config.yaml
n_layer: 10
d_model: 256
n_head: 2
n_kv_head: 2
head_dim: 128
d_mlp: 704
vocab_size: 1024
activation: "swiglu"
norm: "rmsnorm"
norm_place: "out"
norm_eps: 1e-05
positions: "rope"
rope_base: 2180.0
rope_fraction: 1.0
qk_norm: true
attn_scale: 0.0884
bias: "none"
tie_embeddings: true
parallel_block: false
init: "normal"
init_std_qkv: 0.0312
init_std_o: 0.007
init_std_up: 0.0312
init_std_down: 0.007
optimizer: "adamw"
lr: 0.00175
lr_mult_up: 1.43
beta1: 0.9
beta2: 0.99
lr_head: 0.00618
warmup_steps: 278
schedule: "cos"
final_lr_fraction: 0.0
batch_tokens: 32768
seq_len: 512
doc_mask: true
z_loss: 1e-05
train_tokens: 159700000
steps: 4874
dataset: "wikipedia_en"
Each number is 500 + 50 x the weight over its row's rms, rounded and kept within 0 to 999. Layers, rows and columns count from 0. Numbers have three digits each. The size before them is the row's rms in percent of the matrix's.

# o: layer 4 attention output (transposed), 256x256, rms 0.0491, rows 159-255, columns 192-255
# v: layer 4 attention value, 256x256, rms 0.0556, rows 160-255, columns 192-255
# gate: layer 4 MLP gate, 704x256, rms 0.0881, rows 0-2, columns 192-255
# up: layer 4 MLP up, 704x256, rms 0.089, rows 0-1, columns 192-255
# down: layer 4 MLP down (transposed), 704x256, rms 0.0562, rows 0-1, columns 192-255
o159 078:520582486522518583478491405497534502529502478512503498403439529526530512423478417388482487410530490604530487538475538575449458488469535500546573529440578528439482474486616471524449488486440531
v160 085:587470567500520530540487557492493427515530438454508485430499481545520464612610470536529465500463403553494544539475470516420424592545398606533469494490539456411575578418567463455443511439574603
o160 086:497545433478548449472518504448516528451470518487471472562552484552484426433538512450562545502501579521489455521583493511566549428573498489479404538536430525548496544521462452501553501502482406
v161 081:507463472418431453495532492548514429456504553469501511474437561498488529516564500500530549426585509560511516465381499432542566566470550553481461454506542394545557457541403482508489536584384497
o161 086:516498448555550500433528486563486595467494497428498535448503484457431457495453443507537472513523395491461633483517488530489547541523485530497561539496482488488466549492588634432463487496485535
v162 091:469558417462592484508522436517422461527424411497339557458395393514577510465505477456487552441570474421545491521540468514578506546483455519578528506402445538500465453489460505476448544446533463
o162 104:463426568491459548480484544482530458421477431540541466553645598448515571513436463471436466484541531470456543487489495552476546479560518543523432495523488500596530531494468462578449457481456507
v163 079:599566571457423580471426611548542435417534527522561503553495558480493533422484483495468543482521507504493516472431483501531472528515553487459406477458450494488501496573518511578508554560538579
o163 081:533496465569580463555537502553593570552485537420532491510457537519530436504519484504522535365546502458507477491392512427552437477543531490501607509522606522515522548504543570444483497525499524
v164 097:506486517458595506535521467532402567477465493537454525432493419519499407470509523524429525473549390468527524540531487575614525618525506532550504527421459482362509454470576466546478461445546474
o164 093:534483461530462544502556515454607491448452512425606468469502546515531578429490479507545521573483521464570463534499450468504562404529509530545423487545494510538568567440399483595421479500503438
v165 082:495518549502541435579475488484408565542522469472494570523431422428488454448539458389541478508522509485476544549439517498425576480492531475560419508456548570418505483459539550424539523451515531
o165 080:558442431579449500469530496452551557414485540506531510498551583559503477518504522585477509591414534410518483460425476466541536485527496546499554455575420449594512508552457437471476529512467461
v166 084:528457569404470408476510456459576504471463526470402511612486433465499483497397450432541500453536602517461499471400482552431450423432483384520547455457468541423480448570517479494476483484494486
o166 087:537549510537482561532415484515474571460509555543526486533553495568514428545443559444430497560584469528516484411573520514604494526469530546466485524540510459622484512430508489526508502501522559
v167 089:443501540514405559481462591533450511490538459525527538490497505395478443574464470502488485561476490508489455422508446465566488419510481410437519547431496463394515477572457505503587477564507603
o167 096:608563519454588544540551425427500475576523504480584506465485418593491511422524512509467503471527534577506487517520535580461453462421593526479521433496627527468626468499482519594509523518620500
v168 094:513523556460514463485492514481469497479430571436558465591427471445513494523455541480471532505482545478562532504505506525426537392464515438582444511406506561469438567427556510529465583462561470
o168 102:490482538504421553502482562486508509403403440538486414524563598499567464526506515593505477515417415447486446561385481481510502486555468549580552485570418460586557513496525408541420522610388483
v169 088:496497509489604591481552484565604518483507456528448491422570513586481492530408550554493503479498379573514479500575435525537434601465569511496580534527438459493555491555412431475561435464458462
o169 083:474566526483485464511520488533518465524512498529633506482442491456506538423478485426521429484505562457579526502572505531474494498468569504506431562373588482405477513468588583565560528499494554
v170 086:474538531551546432507496479524473531503439489448564515452461470586435463483510497501494533464547472448569487507461500357501580433485613459557464494420491437496457480466526544517509540502433457
o170 086:432455489435509544485481517548502428481418491515484510460501541440516499463563456579490473553472394450502557518503451494506567563531452544462546558484492454490467602457479495415380465527439499
v171 074:490620492525532591459516572519526531453527502445520488732483452467469538522492546516614450506567523518476472522497536478587474632549460445382449441465497508586565547487507546551506489565482496
o171 076:484546461503519444506541546472550569484534487558477539432509560563495492516534514536587495444423425528493556564469483569448512510464457474526556500569476534497541529518593545507568476473507485
v172 093:531558562396494527446468492471491447558509436475558496449485489555431434528610460427461470457531552535574534421460418537462469534500546437446525498481573523485516503528529501560437604503523566
o172 093:464447527531483517507546523582515523487542554426566524511561513424552500451434525484430543504535526448470460570447463505659568417459538509484499571440531453483476459414440481461493512602488547
v173 089:456532585511461538499462506539638523515522524543464540566568415465429476436608449446519529519498435563561508455466479434472610450574557468447379597468496464445540519602486536524521573561505552
o173 089:588413441491513449569529524524448551437492540416513501522502576458485478464492504556460568507501551459441554452498528483628559533493405497462510516493416412493502537448417473409458466538510542
v174 083:476473436586544520568452507521455594496569565467488490511460566411503543429470465557454491506548592488512564527511541456467501525516504538425491516527531473444495521528559517487457443501477483
o174 089:607526463538539443494575439414507523575456611500483515462488478587445453522520585499603484553485462449483535423500468437485463555468486552520540495536474483542553499594466572499591478423526440
v175 080:433591465538519430503520458463533560501566606509568412543596564570485577536441504396530483465532569512510515435539548454471531426588537603429524450519512472535564529547516502488476464524463505
o175 082:486460472535522356536596488557529544537492546422470461510507474563517512504542486548513476507472411594502415512456501395485487502528465425455534478482569544474504496548505516407541469461486503
v176 078:525500585497502577530503493519583414460505486489573446460466483417462467454513460461558484511452588432498499497414517490476498471442514507525505410558537558441486576500525556574493547536545517
o176 082:589513472509484404458539510462442563594598540461404544501453495502553502495525510565437581502429518454398522393479486530517549546526506492529615534451542451456409436450448528383480519481450485
v177 082:508503447403481521459505518471611416496447506493470513400385502523509540499439479506503511449525410440511515583488557515504488420478472430616563436490512544517546543514299538538508474574528475
o177 086:472499511494474486531425431537416517554577417526515451474480443449555574410428444426449584442529522495385499415475536552418506624493544509505577561378574509444428470440557514482448566452490568
v178 094:557434388474460508486446441497434501533488522471473460552448523533526607540563506582516470527495546469441495500474530528393492414536400530478508563531577612600516541451428476449500439476537397
o178 092:381578552446506498551441529547505496444508448545523463486501553509491455570435541393501436447513474544542461537476613507463430491476467469519465468527429485505536462561605443566559548506558487
v179 096:520507457496519499516476481431490475506567525481544428524446567481528665546525489584463557544441573546479537501470496535422399435448490563422473503570514536474521488405554489488461444467422464
o179 090:448579508494551485486497509554538488572539507520449502488469509543471440535509582425532518532515438484439467476491540459476434508487543485492580484517511499484470442587555504533615549438519507
v180 093:514534500536491533494450411507548491486545479481537470532483445507470583494571536476422487486518543570520602506430482465428478539562556583498425535403469403495564541488476527487466567429422510
o180 093:504497500547508402461579558542558546621533546539472405521496589522515432550500501555426549497386478437454454542421508513521544492484477512489569526558502550565391476484522536418461520439435508
v181 094:555484523496516561512507471466560433507518511470463511603603536536494513546632529537545522457494540541416428567488478493606420549609389564442483439573505554480535472525462428489464381490476494
o181 096:459578468505511429481542450568450548454530502497559551480442538516470496600457519459542501513488405649544564510483530541434545445511526441559495552549485495403408487490522550532561500416562479
v182 082:482560513523474348464534407515546593438481544452490559527595528525477524503428553484572540568484451497537424506501490355531505390451633498527526509439416510514505480503482508484509547486517438
o182 083:410502594556474597564428480536485442533412535531397457526452558410542488489552432497425541475560483595516528561502503502550470507509390506504558503498511505512476542426516513443380474532459639
v183 096:473494524498502465497507448466519396505412514490535424398383525483501484514521465475543473450453555478523489556439490545487563450420487506569493569622599606484502478522522514518479471552595481
o183 097:452466496480446440472414493499468520473543483555433531515453477380533501530450494459435434480480572469484506480432510507478516556541525527469560475403461471501451436480496536391502619534402476
v184 075:455489484532418557577531446574559550559520591487610462510555488451487551426400498600503537511479504528495438506487560434492579548517546572536425518487450527500534494419506480527525521584461544
o184 086:623411425606525522482498555489493492514525545445444566535461396489471466404457451544452621502500473513520596392559489501564502543457495486505491489511499509469465476577489539513414501421379514
v185 083:602473594541451502452504512516421508530477404395553481391393484444501487591429499483528472491478584448542540487511488595452540493559524371504551527495446484529518484489476496418486483498501572
o185 082:457520472484491439437445491436553519455527486595522437477562477534528490392456471525447475440464477507594434625427489507460486493432520550384436436564455643590540473527555528485488582489505461
v186 087:510513503493586567503484417489559513510549506463529531505552538536468477538463484519476428521463525550511577417480544494503543596468531593426511492508526468426498562553449497539538508461533512
o186 088:533433577545422369482637475533557517553638588495540505524481499527528526534481529553466496518479542542490418491486460459499572477443498426463490480487542524490408393467450613481434530527526493
v187 090:539639513511575466486443576472460449457491491558473548520472509491517436429423449514533466435548551510566517575494549492483418545574458448491488527597498562504466513496550527509460515460474419
o187 092:487548491499498439541486477431489515547496527514423477477500508526499467575555563528530526483473600420395527452468493427542497591560541506500579520459458437561457529560516437406601501502498499
v188 102:487480480537467484481488492508450616506466489507543469444439485519470448534461513477428437466498394512535564413425536508416589547515597594530531558449480429463467506522567498523531578463584507
o188 087:532437536536453496506572518514581503505497553429550484479508509464516537437527469605474507560489549427526452541476470440577537414479446507444452464519524504573583510467413529499436506590462486
v189 085:498459468443519603493544541478432524494534605562532467361513574588518528580454454534456447529468475571447593536502457485486398512518436552407480416558522512556544428437479454424555479550453554
o189 095:502457485532585509514425507533505484446476451454503523560497362451393465457496503428553605513592538530488567428608483531541526492515576491479408493404541512477471506539472507503523477463528447
v190 081:437571521463471559495555613494572394499545473514492551429610527502499535536413544477518541496455414513507498550405508402538382506519495519533498368480474454533532512427460450519534584519482577
o190 085:566486433530638526486384402454392484492466429502460490498532411485425507443536391513508549497579475513422675369592414537501561595534566459490530589484541505441448561507542506492522415484478521
v191 081:519431504548408463511490436404482512430504452499406658443487512377505453472534540436483495484487525504479443494525565561553596507467520560519478538508512437340440525418512516490437475448521499
o191 088:522503466549467466454535452502511567442489604472576474482540535507470498530492441512499489602454438501584479461392510502470491438446456561539471508597386534580529560517508513492467492448519510
v192 086:527481525505497517539514539458473440516463496584493435484460456454515518489620499534484518520449577470456487462525481546466504461522386452486436501605545593568520485475523504504451378523440473
o192 089:493540508470524516587499510515434531425430421416535557482490525523465431531451533366593512501499478505450488513513518483488450450491546433513486529445442415407531446591512410519607536503541481
v193 088:532432570538504571515493467461498609440509512497436503664559511500473511472545461518582442480385592517492462544610522538592486586618520481443476523521446487587505482444489445470535430488369545
o193 090:458599454515532447542495509507495563458490553479543570493489539460484445565501525543588539556508398551539540526445511501502482493465407527544432520550440466456503516585515500549562464412616458
v194 088:493424516471456470540487485523519470589469476568467559443452422456500456476424509456534543489508445483454493480560501513535579469505488397640473576466478483404467468501456497499496490473466572
o194 090:514524511439534504553448522434410495504444460443597484462497498530535516426454481416454520580564505483514529428527502545531454573475524544507521523530481423475524491545452479556508539495563461
v195 083:520502478457495486473467474553405512529483454480492553599516400481477497468576466513505438551501443478450558461510490587414528481512375429518411532428537519444490523553568417465487439450485535
o195 084:485518564536549535616488498490492498518449505499544410548552609563442399505468501477493523442523512489498464522475555463541453514507495459488419429581495441550634491539473439548598505497550524
v196 089:468492518502555423488520521490433465469424371544451504471494467503529466527502453386544518436496461471459517460592527494444585454479470480557512472424512447522514445625486536482467521491540511
o196 096:450482479404522505558541471477499475402450470523581462417528585516511529473491503563498416485516432523548512508526477511502513516524487497536449511507496451524628556533514457521539485585483469
v197 088:461562528497535463497495612532478564458508502571519562545620515465512493516607570495470468469442513513542417517504513413512435487545492491413453483530421480606495477472474555507489407518453496
o197 091:451504478487560528572501495520458462398401504450469528490499506519466479535531461503575517457466386549435577483512529446499514455505491426563538526465476474441537621533547404458542435518549499
v198 091:456556582499516514518532611538570445480565462508535547531619463490513444493401529511411505489457435447555437425535489441584352545496471490424500455488460464574489505523501506532544486543441626
o198 094:545510475479540513503489501403436466546466454508492536450470452585483505455602485570580435441491498582484554478577465525475507580512511478532611538537591485367494525505541476472559482492525485
v199 076:567341515431441475519575431383434494480426548556469525527527535409464587437565560497423546509511568385456510515662490592529480569523505564501497555497495547450486502409490516563554446465569501
o199 080:418507493546462453510448533517491519460511447491568520584504520442530521674405499458533527540449449529532439507415548492468471427472536507583435496571433546481451485519540516519437489479582549
v200 088:480587563525504521521484544444501422463522543496617526600473516466513576505430570417489495467478610404511476438520505556562518435510568469519507422461456476576518505509381634494528512462547516
o200 097:491517419481524485466445556468443534539487433539475480398559470519530468483484459592553476526473450521486537535446464528434507622542520539558560531594444568429446405548604456431431518463454505
v201 093:474549534493593533485531569524488474500518377508531507475440526545526394527483481439529488457548529580557426436563464491585428517475470470472580446503506437529491502556527474428463515473452539
o201 098:519569486500526501516579424472494460544502514496551534387571450548509523462544498528539421448558541500469532462576428605514548517516616510471476561403573442456523522468490529472594457544537539
v202 082:447488477529523454512549553536488469481514366531498440565504531499530491553542457437536508506472541501428489327539422474491540387520448431448430473503520400588552445529567518467457558514455523
o202 088:499451472462556489529537526534508464427442428473468479383559512558421459391505499554523441462500424590530456587485504522538518480523536453504472483493538530479558504573445462449602464512484542
v203 086:427470515554443503527530525580535666550585528608529477447575587473453513410494509485508512489491517519495479443615539558467591418560601536470435537499490508521441520462473490485532472510539484
o203 097:609467474537478479485507533504494472504425546401480517556467408533457493477511410539468506495508552485512472492489463471551477405489446533447487422439510540503533522509402476427398438470458542
v204 085:492487481395461458510531449441343526524464440556429427445606526565532449384512456472527588415502454445453599522439443514447429470450483498462462471440432455555441419432510486497458522490508509
o204 086:486394489529467591487489601554519421440488414479455493497575488520442484501517502557499500529426499438472464510644546523509536499452530453533464516484542551606459573521479438461453381472483508
v205 085:432513444530496433546587563515518441533570480532543433369489533463534581505462523501496504550429454494491460486508478490448479388480506547461552432468549457546482488396555514557528587550535512
o205 082:558505522485484569472423456492482436565510422500492463461558410591469527420544464489528464494560478533433449474528513530434477496471476447478520558508595591479497450472476455493513521531455540
v206 089:466502537506491541500472545463527462484604422548483504382442499410534468511530477519549472581448331445515612473478508515552430465441462580553527422528550483390553508396439485503499539467560575
o206 096:618540490481459548443541476381437476567578435503536448445582386615485563416543549466494496608479568503446442431546462567400522545477523510523545540523530598490450386540505534562556537457528435
v207 083:530499525504505567501495512435567499415487393563479494474451479411490477509468444452501567593495403489502488528447473502612408544440534585602544401581496447483489526471490521567507559538600556
o207 086:558527474506530544494520487475491546588545547439535515480463409513506543466552557434468551537515506425550529396521480517485500513471502542558592492444544552434465458415509539520519525563484416
v208 083:553566580488499428450528570569528511501575483530553453397596554494526492556442467479507506466501479531563483528497494496442526551427571502452530429519539547520500473575484459522463550602496565
o208 094:559466526526503448501474501483499438564532543509474559553460386483428446544557469600450533403538548532445484483562475566563506410540521478442514512406540482476499542460434529442503491519450516
v209 076:442499393526518488548582531516451513515507506570473480439513528499511490401478509550510499504381463526441462551575445517588510509565487496468512463480434437520564513388437454502532495507408490
o209 082:570470448556495524490466443522505441542527458438514523481560437509433583460511430454549518561608497573566552537527474474396495475441513437482380486525560596448463392562486558561495466385565553
v210 088:522505488614544543526484497532430564568482539580480465451504527574510556561562481505493424480468599595526496526439473495452471544463490594397435574630509538497534521518488507482520517411492541
o210 089:475548503453535372534537532546572559493529616517499566590539505541459381480488540472571545462584511506421496442497566454541441460516463423472453537491391468471470527555504495413556459482522482
v211 078:487456496498543374437512453575463615590543543459469629533589505548464438448439432546421513450554556434402570412593478465434536510504532407463541527410527421555467451453481403499527514440491496
o211 081:474467600467450606572479524483513431437416497492569437548565525558476493485492553527474441522492455527583397584569480456537525427432516486517425431568536456501558575558464460605535470480552550
v212 087:408457436516406484538480490478514519557469457484501542527485420597529453449546534529497532486500379527443500562527575577544581493624484476576401472446537497461573486517449537536512533490532512
o212 096:540435468477461486456515494480517482484444412433530457480469567458510635497451426451430450488438547421557500519460462497396475535437513549460506503514494524518509531458517441511433460471489497
v213 090:493508450531501560500533470551555559524557559559578469579515469611473539527435383537519504529504446517512504559516530511423515462453491455407585450512450470584530433539520455455562582543491537
o213 098:504424543468510479529454571597482438499553512562477589584529405457449439506526557512481608442605512537406534437644467481599536534486466411463356476374563425428459478519446539539458446426529559
v214 080:581467506471550581466462567503568442471523501440539482569529511490499489510461446570459471470526553522524597442520465528486488493589509473498555484553534423548512546421487532509498652508511478
o214 080:522587445478484452422444444464510610496561517512483483449487483432555528490470556504537436503499484472468479573477426462518506528442551483493472519522483540535472489512561585526536503507475478
v215 080:473530339506550348468519516491395483527403587570458494379574493571522520566545536463363460446443410470495548482530477538435511461564612581529469519423535476602515520398524497418504413457490458
o215 087:371478517555546522555487521528566480521438401399494414536486518404514523439504393516558528496585596462478453560468513487543516439572416544456391524517492517524561562528489435502470498488473512
v216 074:465523437518516503482482450528487559525502493494487446493527536565511525526561443428516512509437392509516594529542439444383487378447488513572498443418488531549429477461539493539565516456521495
o216 073:455403540543446528530524578516488496473474463466394462618520573487534462431549492579405582526544518484416416460479529481595510489530505491456462494468510522614512529533475424441531425480477514
v217 088:461568605611530556535466521458589492553553475426587510569577556576422598535572462481568499508474533508528515519476524381533472487500458516416455458511504432474516485579425454500518521519436500
o217 097:525506459444498439501592505569435504471499519522467561435510555505523483476526532564506504551444417569460565485484452520479607536552479424523569571477489458398438480533551554457535456459519510
v218 078:492476521531435464556507552521405439491494477502542451341426559552526544538576470508420472449464456473420526598528512443423505451504502562507426482479549419575542546445566494394438546477473521
o218 084:460532475469592478547478494569505475513537397388444490489548504466416451475554425554606535476460450444471515510441541584470498456561483509519483537473523538474521593497436509429558516529500489
v219 086:455493473512499483547505606437517512493539537521540569452466519444560445496443488436426515530517337440517515502560517450487472477481538539498473464452501394478512514411565465487534559510530543
o219 088:521513450475523608463579487447473424560507473432456498453581390611451567372636526552605423532535567460532532457494463530397535577518468568511498544645518542449573558475429475466535456530481430
v220 078:502526612558495482484504440462545472500425434476565436505386451469411450548521535428527469480511427492524460458520485529464584450489581463587472569490486474473478565586577544477504546520601473
o220 076:511475459485418514504486505467448516532471535480502466560521537440541516472517463528428477492460554427535525493425518473549519562524482578424486463513470479530544498404430487398471606642403479
v221 089:562476517533470570514432441445493362475482430459496516443430475444528501432543487546531526453522536475532447532564469556569417445573435447544584553592550529507493552489414570512476345554474498
o221 093:454623452445519468515550471518414568553567478484497522424436467527600517527431515384536517513478470500539487502440545501435455577454563498526524573511483525417486464535579492519554593443561432
v222 084:418533572548526577537476510531547638495506549525521515535542422532428486504575506451491392556510461546513549452552505538518649477576474471542459524521542473456523524498559450495495491512557538
o222 086:648441449477407469432606548473497490541510507489526476548547538463469561482520537569445556543380560486503430507469435499494507446473469548424481461467434549528517444494409484490437463482459474
v223 086:521489389476505530483522464545521528584504517469502490435569486570438448449428500505504499578536532524514544494517557460435614539452464472468536589498539509519495499483549423383497493433508541
o223 095:521450508531529431531397464499471527456596572575567532574460506485460487501477506478457613529556540540511417517501484506569462440493502481445380494529468458514514450587374547513515494438515473
v224 073:558502503430591525518476443482479554502540499492430446614437494521517559528525522434452415488545610518500398546523466496529479587541496632463513466484450485533529485417454475525452505405536467
o224 079:404566500507487480517495491542553539398481557586565498526610563540515451585519572459567473527544371546474461504465557469538387402524522450503406492522422488547459562558572450460538471503520478
v225 086:488427472501461517517514390541584568506469564479554540479577491526398458488491410476548478514403666512492429510520522510482633485494482474430420488485501434509500506547468473457536497515413468
o225 092:532455428477547473566498541609445550425544556528498544491482543446507434465458505516504555554547388544530532477546505481552505534465419445520370505496484476481475461538424505535449475441496524
v226 081:470557376534420390442519576557462431484470542503476587490579541463532519510541502541575493486502558498396486520465558461471402509451484461455501433448516434607512502462542491474516527557454474
o226 080:395535528521655516538503434504527516560473452476425492444425562517454489500539377531524476433543412539463506568466520485455536506556460421520582530544561531482531575530561527427577464441495589
v227 083:426452535537451485495507535530516428524482455518519373421442492435529494552568425431513489511425409449442497494533565493547499381517469512532512412430536494552551521506463524486555525615550543
o227 091:532519479397529526503489487417446492514555375499481500476520422503504618424506514534477484462552553535484500479578472629382500582476531497496467508460608569444581423452449500508559507511500447
v228 085:471568610610576523466501509522490525513527368516459460499514435503483445435557491431512516478527419511564558510460507489476550485485499586479449465548551492406502520576534481470493598474510548
o228 088:533466457455471447522586533512471494538536560539549525477522513511509518476537541570487492515443544422447433524475476514516545451496419478465588563455490457452512488443420523431533488537475463
v229 078:454477427508482472514533396465475494540451437520419510533472441444544480509530507483483576564485471446512488568547398543598584429558430400527560570453529575466475473469578439486456499431511444
o229 079:543512446520457612493501463474511520527544548568476497512523513445511567463448509499439474484533543550537421498528592502485396525462504553500457510508414517614588529486407475578568467475474521
v230 081:504586452496438552527481544487522384546433498531574484396508478509465528463464441587464508467447500455420455570550469532461508504491472511496476395500465457628580455529456432454484492590450529
o230 089:497445452541588537550418527540438515552524448420412559488493398455460478397498415445506566453586466482532583500574502538492519518515521477478434500488623496443454499539508517462508452401457547
v231 095:455521488455457392463479468503512483491428431392441505492471433437446402489469536447490479506498396498517534408507508518513643435472503426646551509358483404464483549571532493462474519479515487
o231 101:504458567510455566560539457499492477508482491502528446443518545479554536431492457552418479476520475496568457574492524472527426538450432530483484480630510472532631527460516537541476559574485594
v232 083:469517598554471517490480547507562516541526525471557527558476471499485503450625547543569446537576378568484493485525543454591515481528476484491433496505461494458554496519551500510483478487452467
o232 086:565539482465495527515636526515460463512478510393526543451455515516459497415512530486540473523429487421499474524437510504501543524510498519480532521470494491414436444489467442461542516546536425
v233 088:517572428461399448439537530490546440459488569479464524475484518530461477584457434569440455483433548482453426463446525487425463461503429462470582474539557526618519457542464505413520419521458509
o233 090:385487555533554478549399415527396489566562443541445481475481450434453484525535466460507531453594493627474525521550573491447488546500514432442517449538556473482505477553537590529615564425569553
v234 089:546515569447471540524537443501576422422541462454558407508510567512473560485580425537603508545411558494446419559585460579554436436479456450434446464561470555513494475466528471540528433561451511
o234 092:457536498528508471564434519587407495504468491441435587521437481440486415564501545424549515529519401507509581487445504471508504568485444504568507518509521487424401434479544497434550518463526539
v235 086:441522543527486437478513545523601424564523421511442442597497443408521433485467505498526468551494524499563582450398575517463554502454494453522403477447520557469571453555562448429484637585498516
o235 093:599465477481525447513478495436429480532536492605520518465528492591444461476514561552487464416502563493454544451575485529551487593544502491425573492490511447498483416589541571506616551492432478
v236 084:469507541533485506523542430493500549458483400511485461477486513526438420501450408409503515520492524489500449467512452504416702499519559514467445515555509495506501568500601452536530586471524556
o236 083:537411462506504438547562614567545534434507630492500549565523543455471415486534530597449548513469518466527475484427516479681503459481388505487448517501411448549541530477404485431448525580438523
v237 089:544427395446567479532527463443423457462536478594451549413503484460645581455411465533463535432549478474482496495538508544508424518459444506508622549581486540489444430486485517543435426516511457
o237 089:503523509573459525472448460419485450586507531484483487509498336553450467528474533399580446572522525474512496441550505464442409582501520513509518527513491554481458478543543518514565526430515512
v238 105:456583460474444495502474359536493505460447414486443533431484444568425423502521483448417533492557412582455446558455490522467584459422523513499437456399495427523474499592495560536570565483513483
o238 104:522392547499528491520559476561546502570556502590552543545485526426478534529512469529416547418555535417471515460505497547477504551411497508440494484437558458548531536353423575468422519505506599
v239 085:470515529533514477461497497493523538509485517489492515573433477483460488546544467441572468546521523485548492518486424581564540468453512410566536474514495528381509497641557566488507516608587511
o239 086:548488463439463493484499496480509506463512502540519521536535507412494528538499547531451485511548578474506547490493448480571537535522491558483438374395482508540516415475473501505453514632495472
v240 088:496511467508456512519515512417493507474512519505576445540441652497433608582499477562485443535470639539418493522505515545484492427459461477448485483559501568586480488443490489569575454532430423
o240 088:524541506531520521495492527571515497500502514494452536553499411471433405561460532491547546532508380562500539468435519487487462517478489473496484484460503502500458441596563515514499507441504528
v241 078:438481485489527561530487503518535473385457503541492482408384546510574577478496628468534583431510576507523452480590548487532403498500519439555497508456440495567476481412414573570458483457523443
o241 080:473528521565541488460477515482568489468451420485487483503544541479499478564431433446460495505505437433459516476377524552462482520494542608553542596524452532517399562481610454460499485448460565
v242 085:529470510523541533406487511399525420458505414568456520492537600478534524522599492483491477490511563524508520565551516498616357546503509507422520493588524493445474492425355468534547425477489532
o242 079:442619552489477467500543412522524539521535512497548496452478505547489522590451510419570403497505513568488472545428503531363514515488530470535590564520528535436467510493571539497602530464584472
v243 092:521500433444397438537495539506505468481448459528418516542435423566518486494503538515434534442461544517545433432531563445417460498541455492535514533445536531499538470481475470510472473446500494
o243 096:483523527546582427539476432518452533601539544505493446559485560491522457506484470506432587432519535521411532444430569516592449515489479499456557529538494394555505532512489529479531554453508561
v244 086:544541462566551432510528457457503460437450487471556502405459554519576563509356558487488551464452522411468448494585469558440385485453445538433566571499425467574521542423485438477469496469504479
o244 085:324506534535506516550448518531483444502474475549437457504519464581505462525503516414526459468520429530588492529512572433475448507468549515548487527555523567488443528560624469500543508491468506
v245 085:463455497528497484524519444487456555570465476600557405395437521487497546451480473463455477512450487508472558550547463526551632451482548520521515550559533499503494436560487536470503581481600489
o245 086:549385491494439529502450569532500427478471496481523539503493413438508549479449480452463469526583559449559460506496512461492432446498537514448395460449534567492519433533420494454391460505435501
v246 094:467542545466561607475477520540522495521542421491473532456572459522539404539352432545561491576531427566552574506459550518560452509534434445502547472462509477436491504590465505418522444521485573
o246 105:553488513484492423475521428400473453533596491571586495472479432545435548492547506517481519458489586558448481493610403560429562525486573482429433479472578492484525459491415552579573515463579419
v247 083:544445488539466520434538493486519506549480385470499555466512592462488476554454416544485545535432439491462511490531477430436406408500489462495593414482420517585573485456473450506507489490424445
o247 084:436508516418542563518459535564475451448555471559482526439493484546504483426497552436488509521552453543551469513593544523523489506446493459559463568484572504446511469574541447657508482425519540
v248 089:512442474478522466495481399438466522525467583411569429471371531513459591506426527514459464547508606454589521413509549437481541392450534477551568583548509468611438510427486516476505503520572489
o248 091:456505538521486597495482576539581473474536485544496494516614493455556526470522522526568481471609412594440502567506530493494418572522471487483410465531470558500483464563601579576444530569494514
v249 088:453542581466508502529545523511470534521490553492575424470464481433497497487491460420554488512456439543559632479487445529484594413476531426482463465381444544473499498558560499544536566506525545
o249 085:577394494563477561527513570538522535403477517409493509530559550466533473405491508580457605528515483471473430518506491479639546461494503513510468517478490512542528480455450462480415467553400533
v250 083:509471486524476486470482453471472459509543519472565498506473498451484510493674564500517491454507550526454638411494497540454595515540558574421420506507583492427543519539580456435493574417556477
o250 087:484536529448479442445549511571522523456481578503579497457538573510478484433488500537564435539481432470514374601419515450506545423500412468498545533602435441565551537524482534461605565523442495
v251 092:453433507499502480433505500556550522443536413476490526561549529508369517465560494465548505479473480560470613489518460459497566393557502444418492459528542508466514524505505508490550580475517495
o251 095:566445587457464466519512473570413501490455497453534537485526510452474516544438503580461512580501470427433481424473438518502593539398478526516562517405549412527499492513406553491510480484530567
v252 092:533520456484435503511512513496446531485476558563442579537612601547428489430511465575475502436511383492476492595481506395520448593558466621427478478582364519444473488512413496558543454491420547
o252 097:466478554474556502512481464497467477550487517447483549475418492482516571486481493435496637547511583512534587402499566469494542575453525446518584518432520522473410532439483529435432480435566477
v253 089:519471515507434531490463405445515558495440523425558464471409524493426445499468564508433508457560496520545510481528509525458696458534576447467487544566533553477485493558581537480541468431569438
o253 084:530432518494431435498527551551479505504533567555539551549452481412552479574502492573439561493448535419559452480411512470518461511453500559481436425439477407558567510517390555497401562502465486
v254 091:424629469468680520513515518568541545452447510499453486423560465561486510561409536480515518468489584541562451544485460502566443621433509521444510451482503342523498503547501569525469502467457499
o254 093:527496504548506429483584462493619530482518555497481468505576571579504505451589514567541476473452470562481495579548412478508566414548485478520455490506498506506557526461514497506520439510476526
v255 092:472437492538385430517520479530564574525504530457496502501458437414434519495415522427507497562472488494504375517560540402526612427526525477593476478427535456576516483524437512470474561555555447
o255 097:576467434511524577477527497457475545494506480567469487528546481519555517461503383585356570433487499614507594470480540606470420458486449528464544495538446510545568541491488482523343471429451565
gate0 104:402564479481518437586574505561505440411538457482477480476471523548430400470430460375428456494624530459511431470542503524570578441499461490597496497516537421542539487503488573528504524476495466
up0 104:492467545487501581576466534472520479579492549500537556529520496459475526442597478495528537467489383448477435466494481502465442437598479569411510452471458556395534509537463545494471551526550532
down0 103:536401533557460539438523513468497488539511399545525489471490498547513560537564449486530542484459399449480527582524566455449473534491530541470455505525462572589497511602559571526518393479454532
gate1 107:448619432474423488588545463464505434472509497476523394499494491519411529528474464527452505520550509542462536501489538518448471475571414515499491416467515548509547515527484622512536501531488645
up1 112:514435538508563447476519477484502560498515513531469473467383493484453477566512542467461565489548427471547661533571546461525486454539467534506549467544471550559523454505485440432409484497490568
down1 111:550501465486487521492533533481550546504475477445600507541438466532543472484404465412508450554503436526548423527546443514583493546476459441445480582442506576435484497564534436503517461489481544
gate2 109:398494512531395434641555499530463507492529551444404475522489464419443518497441445482497521456484518509373471346478514503521483508503461517500494422489480494501443599558461585492496447507490541